Each number is 128 + 24 x the weight over its row's rms, rounded and kept within 0 to 255. Layers, rows and columns count from 0. Numbers have three digits each. The size before them is the row's rms in percent of the matrix's.

# layer 2 MLP up, 1024x256, rms 0.189, rows 0-99, columns 0-63
100:095095144146168128076112132148127117126138110108119143170133196148141137137145095104134071125138105111118141117097110135131137108112147130121160125126136172112143083107110161172118167170148106
100:150104132118145164131136134155089133141129133148137166116123104144136098154114102142104142173158148135149152111143168128135126136137147088147140163161137130076107117129117118117107131072128173
123:159123127145095132115099082112116122155133105126117143097126138145152137109078132093107124155112123154138136140133118130141148130144112122109127100115143137135148126112144120153158154112145111
090:099162161125162085121131132091115074142125109143103134167076109115148117141163097080054087146116136123170116137123115122147108109140156123101129088108112098117101166158130077100099111137146114
116:118117128119121137140127115085090136171108098111135121109183117100117160103124108109126113111127103115145143109150099151069152139107119154156119141112106149147146126112125116164172145120136119
094:134131143135110151127143128147100185138104157162121124121136157105089128125123141106119138133132148085115119123069116176190146119150153114107077114088100161135165160129162125105117137131090115
097:145102132092099130129141136118149142152099080121138117151159157130151146084131127051137145146146150119114127148127159144120095118110128123095122102139100120085151129133102143109119149152125111
100:119155072118079125123084096094122137112135165124131154111132083119122148138127070148126101151165131135129145136166099094167112143132155094060169103141103105135128133114133144121115126094124149
099:166146105095092126112127108143146110148074157101160162145115115167134103143079160128143133141116140100134142166136129100126155129146110132137125161154167189134131152103075122122154125096107129
092:182115120127145126106110143162181149109129164133164165154136122136159163100136153091131116172114131113137155137121144135138086158118103140134145094111142146100124124118117127095134101117098160
104:141143145112209122139172153188120155103131131132116147103115146106152116123124147127136167097123157133156125079125156135130117144116117101123148116089149115071090111114152107131167165173162128
104:141111103090148105144118122118144114136153117113136090126146138140166132132160134101116124118141127094178091155082135108150160131118151152151100147121145119101179141134165120159142158162136107
112:136097109130102124135129132128113111143124124133101117092153136151102112174120165120152125110120150071122109157128110131134125179127135155129096151145124071165131066174141120124124156130122118
089:172118109106113132135149135155119110117130118102107116086144091094136131167113098126146141160130151131147166093126112117132084098149133102103146142121110073123113118120099160110149171130108124
098:139128114089145124137143159156131149169110163151097111120164125163094126154149099136126142165136139132128124138164137133136140148106118118128093112068123180144139116135145131157142094114092117
110:129126091142111143094157133171145103101116138114127119150141157104105107122123112128136140101134124124125143156082125156180152109104131119094153114112122137156149131143144112088119159141107155
099:132157140128126100135105112116181143176169131097121116110141164129138131104143100104128140148094110097136130114079122163138152118141119081141105156142114119156116115118138169054142098069138149
090:156138074155131128159107120147148105128134138136120145090147121164125129141123110158097156128099128110092134122142123120132124149158101132108128076133143171146146068125151138147136148114079125
106:146141182156121113118113164131160092136131121119133137118126109154150154130137163128093142146139126163094083148078120104093121140163091140126147114132167129145128141117130140123204115136104139
100:147131130102095113138133084150108091125119149139128126112142151119145130144115131088142135125150137123158135168144138115164121133096106112094171117146154117103107143125080111131157163132116160
112:136134143101108112157123071112130127150136112169125131147135105185120130108155136105117108099147087128116117122125141123107122119130123107122174150136162153171162146187120138096145073148168135
090:111125102159062070174090157121125100104092134126115134148155136158153117132146077152117100183105105110136113138130071099128139128129145181131140107110128164137125123196099110132141129136113080
102:137143173158188129150143114148100069143121179142129125136142096162135124137114142142114151144103156133125077135191134104143118121118146152151078143154145137117125107091105104110112134114132103
087:114123134087132129142110121152138151098111128087130114172095171133190108136154129095131102130149130164120108123113126122133120081146146110105125144104147108111171132096122133109111108116104131
104:129144129126147126165118099161146158137156111141144099162169120123143142160131109177093096074152136128124121159165145117145130150115125156104137143145132156136078090116144146129175113122126146
097:129095106154154124139115140153103096114161146157086143120176101107128147134126163098124153146078101137156115130155121122115154098133151121119161134132085135159106164101136143118118114121145184
105:143115102176131143094140141140162135137117160137110134122140143120164140163063151132099135165147145125171072140134086088100096121086110111135135135124104133145146144146120125118129095091139151
111:170156155117091142108114139132060104104129127148120107152107104115106146098113174110124120164144136139075147111153122126095123115131137121146133155131129119149126155116165093155168114161099083
103:139125134127075113139120192151164105111158125160093119127151159104103135122147104114109139160198101142085149111083132084142173124117139125104164099157103164124115138142100141087131159092097118
093:146126130113154088127116156129168118107144183111109118174157107127164129122151107150151162115112141087102131128144122177159143174079120110130124160130086152102112116177103098110076133115105092
071:089148111142124099088133117107104097105124151150118104169186134116104129107071110095139140165173159102129128144123135150146106109139117157110142116092154096124110113162120156123123094100105142
114:164160096112127135144164129146088179139137104148132118125125144177108137114138150094141101124131096183136116128152112149134142075135152092154141109103146103140106155136082095136118122150154143
108:076170148150118096134169132073122090112130139130124140125165131136139129132097094116098157181124156105115126138128138067122085118129187131113125132122142125143130125123168100120128096165079141
096:105141131089128093130125161132092167157158101111147182149108151125120153153125128160144101137096119126174098092121135125157140111166145178146129139130086111129125131137163185117131135107118089
118:118128129135092170072155094152161107176122157133131130099128142162097089113140155105112100160102167093141139120155118140137100145124110164101098165140127137127105141148167118141164125159121125
107:153139119147116099131091165139124165152125152120145148113129108125103100128123149079131148096087104148141118114089143075121123119151107151137172106121158126129108094154123159153134121115141109
085:138157105106135147121128122122176139118143140129158147138120094073143115112114106135134148149109140106108124141055140123163095128133130092125119116147148130129166135162116178130147123140118145
085:083159187137142109120146119128108140167083116143151124158147147147135114143107148136153112123129079134141082146129142133119081157095137162116140173115137103135134117115090145134115112134102118
106:110122130094087098159067111123135117086101139167140107112151136113131145124122100112117160128135146144168150132119165149182141146142104121116157128120147130148146149151097154131147130109110142
088:125124127144142092116113114155100106160151143112151129105146135145111145114153107152118107138168143125145097139139123090100157154143125145083102147118144086134116135134080105093124149151088144
104:119108121132110188105132149116124140134165120123137117101122085123109142125114108097103134087121124100149184129156169148112133096141103119109139123135122086069117117141106134103074106134105170
106:150110126122117165104144125131100151115095150157110103113161143107117137145146110094120103137132160160151129152117160128169152103135100124112077149096175060053117169119135129115122101113143138
095:137109104109125122165086196162139134119130131121102129097124162127115143136145139137144130146139112105162126111101146159135150111113170114102141138126107144152121155156097127114113076071152136
108:163094123100097166139126145150138121159134144142113124151137145102104101109156116139089145114113121121170126116132127165108138110143118119119102121131121126119141150122120120127093137101138110
098:146137130065162122124102131133096142089128098145145131161145129161131143114140184088104084130106149123117160128144125124127085147101118128128127160120137070123141132142173120165163133069142182
096:098160106146170091170120182127156147164131134076133158075130080126117131163146161131114149117132129146152113139107109160104093102107118168144105123131138131134154144123119134107123137151119119
116:114121132122156130105140126163136081156123123099155160154164120134106133138118134153135139109119083146108136152112134160115124162101137137124093120131136151082119104123133105138171106156118164
093:129127163146137123138109122132111106138136167105159160105117108167099094118116133116117125152113123113143142126138147158117128121082177129120121138168122122173150144115139124112139090151133140
096:102123124177128075151103096103122109138137130155173160139096139155132130144113135147121065093100130146135111114127118116141165140156110100086090145134128156145132151141108132137102120146178136
106:156101137166142177110136114096070101090132132133124158162151099126145103108094130153130093158161167119169106112148143167171140141123112138156142129119130137155150144123118179150120144136135161
065:138134138134124117150122102101152110126070172096075144162127152071068123175098152116137123121145096148115094096096077150176136157137136125110128150119174094118151108120102137163121128090134126
090:137131135144105133103155123094157153122106167103132135136107139113096142090135115119121161110099115119126204143114131174113157141122163117156099114088144140105117160143152143119108136126127114
106:098137157155120140115106126146131106124136183111130171123140111149135141159135126166113124132111139133066166147126143131138109132106106146095141105116101088132132117158128121142095075102187122
097:121122130079101163148164095105142112111128137146158161173140155148124192160104127146169103153134128113121151086152102151151119101162092109158149150143156099129119123140095090110145140106097116
105:136096107129105169108156159125111143120123126104119115141117087147118140148150116126152111142145099086115168120147113131104141111165113106086132127138145136140086107074138116173144104128118098
082:151094147098107132127055072117132092153117092130164132170150126100113145127142137112130108156118139165134105110101149128097107144134110129089141162132099124134147115070134120084130127083121124
123:164104090101129120121160115119107104170074106127123162126145115171155152134092156179174150107120153136130147109090165118110118104134154143135141096095058169099176130103111101161121143146096130
093:136099140105098146127153149166109116157150111118075044114118160107152105130076165158150133121125153121184129153155138126178144121094153171158136171141135096082114129146180135135156132088151119
106:121108065125114106148120115130099138136106138155120097128161130166129126163105114107138122119127179151151151133112088094144111144121115126128178143156123131094144174146096135161149149165129124
092:118124132116137137101113135116139155135149147109131082142167110119159126140151114143144136102173104163114130136142117118109164174130100079162150128109107125107148132081118153105116131129143153
112:143151163144123077120160150151128134124107151132187163124143098190145138133147124108113078122119128142122103091111104127126134139142140154104167146112171136149141140087160156141120093129147109
111:116141117122140144146140120100154133140095117154112121094104177118132153136167108112116160127195151098128156113126165094112153152099147131109134101136118083078131153124122121125144166132121075
106:123119111128150049090154135093116100092131096143123159156102114128110137107169115125099105108125142124172128076144110108124113123129120088123121152107145122087173123125165179060129109126130118
111:152125143094142123110117131134186105135106100138108151095164109120133145107148179128129103156142124124101149068093143113097119121113085096104130133090136154167147116142132121097127137129072121
093:146098128127142123083126102102129163132136129135127158158153148141111121146141174158138129111108147147130157136088142105151127129100140120124107148095108129140201127096137145188136180079106137
099:125106120151119127127132148137167131146131157142122150159123137109107143091142118099079188111090128127115174109109147149176124116155129136120167107136153154142149090092162133108152125137143130
103:122083104125106101084104142143119166090142133097075146128140145125128104162134142168099142114114117097119130137101116116162105090096139099110160115119085134153154182136157142138140085122120150
100:110142131130120163169144146095119150120126154097116106089088114126138114127146119118084102118100142134084188150175129151126079075112120120098146179143139109079118126140161143106142106130114098
162:097113139140130144153133120087126147151102134123115176145167155091129143102158095137090178148117135128122126137141091139183140111120125127126123124144151157161114116151147094146107132160113164
114:125108092123125104158095150112078130158142096084141134133135094157144147132154128141126124111121151111123107076118122100150109090078176128125158094086165143141120155154127182080115115138174144
103:168146119138103106131139139093135139137079122143187121151116121107135189070146128126115108153130086085128150164085131142120102132149130124134095097115109146096139155159171137131144096125107118
088:123160097167083085186120107144138150159083112161107166132163119138078164112159125128156122135154104152099105137126101139133146082121101132120161122094149131113156128142118141102183134107125110
099:096129177120183121154153152166084141121135112110176162147149109104133130144138120125126149131110121123119128146146135142141114136116139132148113146128131165180115191167098113173097112099114130
110:136099113103113099132127174139128155134111187143163139118114144171115152127143133093115126092110131079132121104101093131127125123113159116107144165147082088104091154149131141144125113150158128
088:142136152130130155172145147135131117126131125080151100110134144133114094088112127106158124146110139113108146128109122119080123080111124107150096152117071134108110141097127124125094134167160115
078:095124175149155118074134145166091149134162151164127100154151171129149143140111135171149109128165116123120107144149151131099118139144147139156125147125230121097167131118087143147122114139150110
091:078122148134134076125150125090137133141096135131159133164125138147145220119129107127083121140115145160149125150098137148128108131100120145107151122166138068139127154169098108147159165130135139
100:080129084099112112123119121174103138086098144087102155134128115135119116173162129166124145116144111138147102135094125101123145111129153097117098131153125137136109158086095140134170096118144152
096:134129115144087100140133119114107115143128183142141100103118103125128138081080133149088119148115154101125103119100089181147125137144149110098143121144064174179106130110172135115167118098169156
116:125104163139100119112137128125094158142141105207146143129180152149138140149110133160156103160136103148130145177078133104121128122103173120136129171148174117121115160151180142137135149178121151
098:149126157185136169115136081130133092127141066150135087100116101116173154092158152128131176077157097102102156138126181118129155133162123115168146123138126157095122130126154126121179088096105156
096:152139108164215137120104128125111127128095094125143125126117074082164123094102136127146143137176130122138126120113150092167149146089138075173117118137074110118136133136136129086139127089106155
100:124097106097094111118126102148145103103101182118145143093153135132136126139153172128120109095140123108143135116140178152116077124127102118123114125143154143137121156135135131093150126168087133
097:131143170165117184155151113141100129154106144109086150104106088110109141109135143154100165136108085126156109144149128117162136124117118119109104151138131103118165144102126129072158088126139140
117:119121118128110126143141121133116164143146104119101148146115088126148166109164119090094169135094127129146132128123113142197129092107118092154110119156137162137134139165141111127177131142123154
082:125141151098117101114142103139096137127104099125101135145171106139161162105103165131145137073148121168160152146114108115103129110110105153096101140133117142119135168152133153133120169149140117
092:133118141103074128145113130130092106164109127122108154130108134116145151139141164158142149125132132123129131139066107109136136121091133161135085080137138155127132139107141138133135150142158165
116:163116114103119128128086087085155107123094111132110166109163142134134159105149124145112115086173105082108106123105150127110104126126132147115141112142129108150146122135147115076105172149110133
135:156090092161080094124128149137136162142104104100126173103129042142146130153146122086103100115125156178122139137114145123128152144107166122139193149143117153097142116163151105125129145158138105
104:141103111135091093143077133122165125158143117108104138105138166130103090108195113129128118123146130160139152159116131163154118146177146115126132156170129143109136154125142108093165124139130116
125:135142110125148140161132144119126135147109111173128081105154162161100169133104131131141104147137080148128121179149122157122111074146139111145105097108151122128104133113062124092156076128138154
117:160170095098090130090102110143104145128129138116125165145154115167124162145167152083071093111142084137136152141154108129130136117098134134114129102164127125108116124156115099138157137105133109
103:151214105132114121132120156118126191184107115077134106113108152132126160153163113143116156130118186129123126112130120131140144104093158151142125076116125137136132074123089161120170135158156137
089:145118131157133151094122130130117098147110162132124086124134091127128155133148131080093130157178117105175154109097158142124133142138107169121130098094145110145112096132135102090163108129173123
112:145113101110180139174140134155115137161126088103104148153142086124114141131127138122096124144093149154128128136121160126185137164137167171123136138085126138172135114144140136136128139105107110
096:095142105119107161090158105111160084175115082176148155108131153117120166132107132153139134113086148119072108117145090116138159137140161121106014095116140098114142152122111081137120136137111134
100:100171132127121137109177106126106126097120163139106114117096147120177109087127132155106152128102160155080159119083134100127135106123086125135139123122153153155154134171126129128098092092133097
105:130138125124110118138119139146116109140126122135147136154171105126140120114109136155112101164169086111127147153120130145103164132159177112089128161108153115115106107136110107131127170135172180
098:128122092101125068144103169128128119114162155132156134084126122119175137094136179107126083121111120090123128143154117170138122165095142114138127175099115133128116135123142141083144071097167078
093:120155148117085142136151174104089097125111140142171126112129148179151131131141176083104137127152114112143143118137110123130070136097152100114159108189134150112141127167110127132158176129145145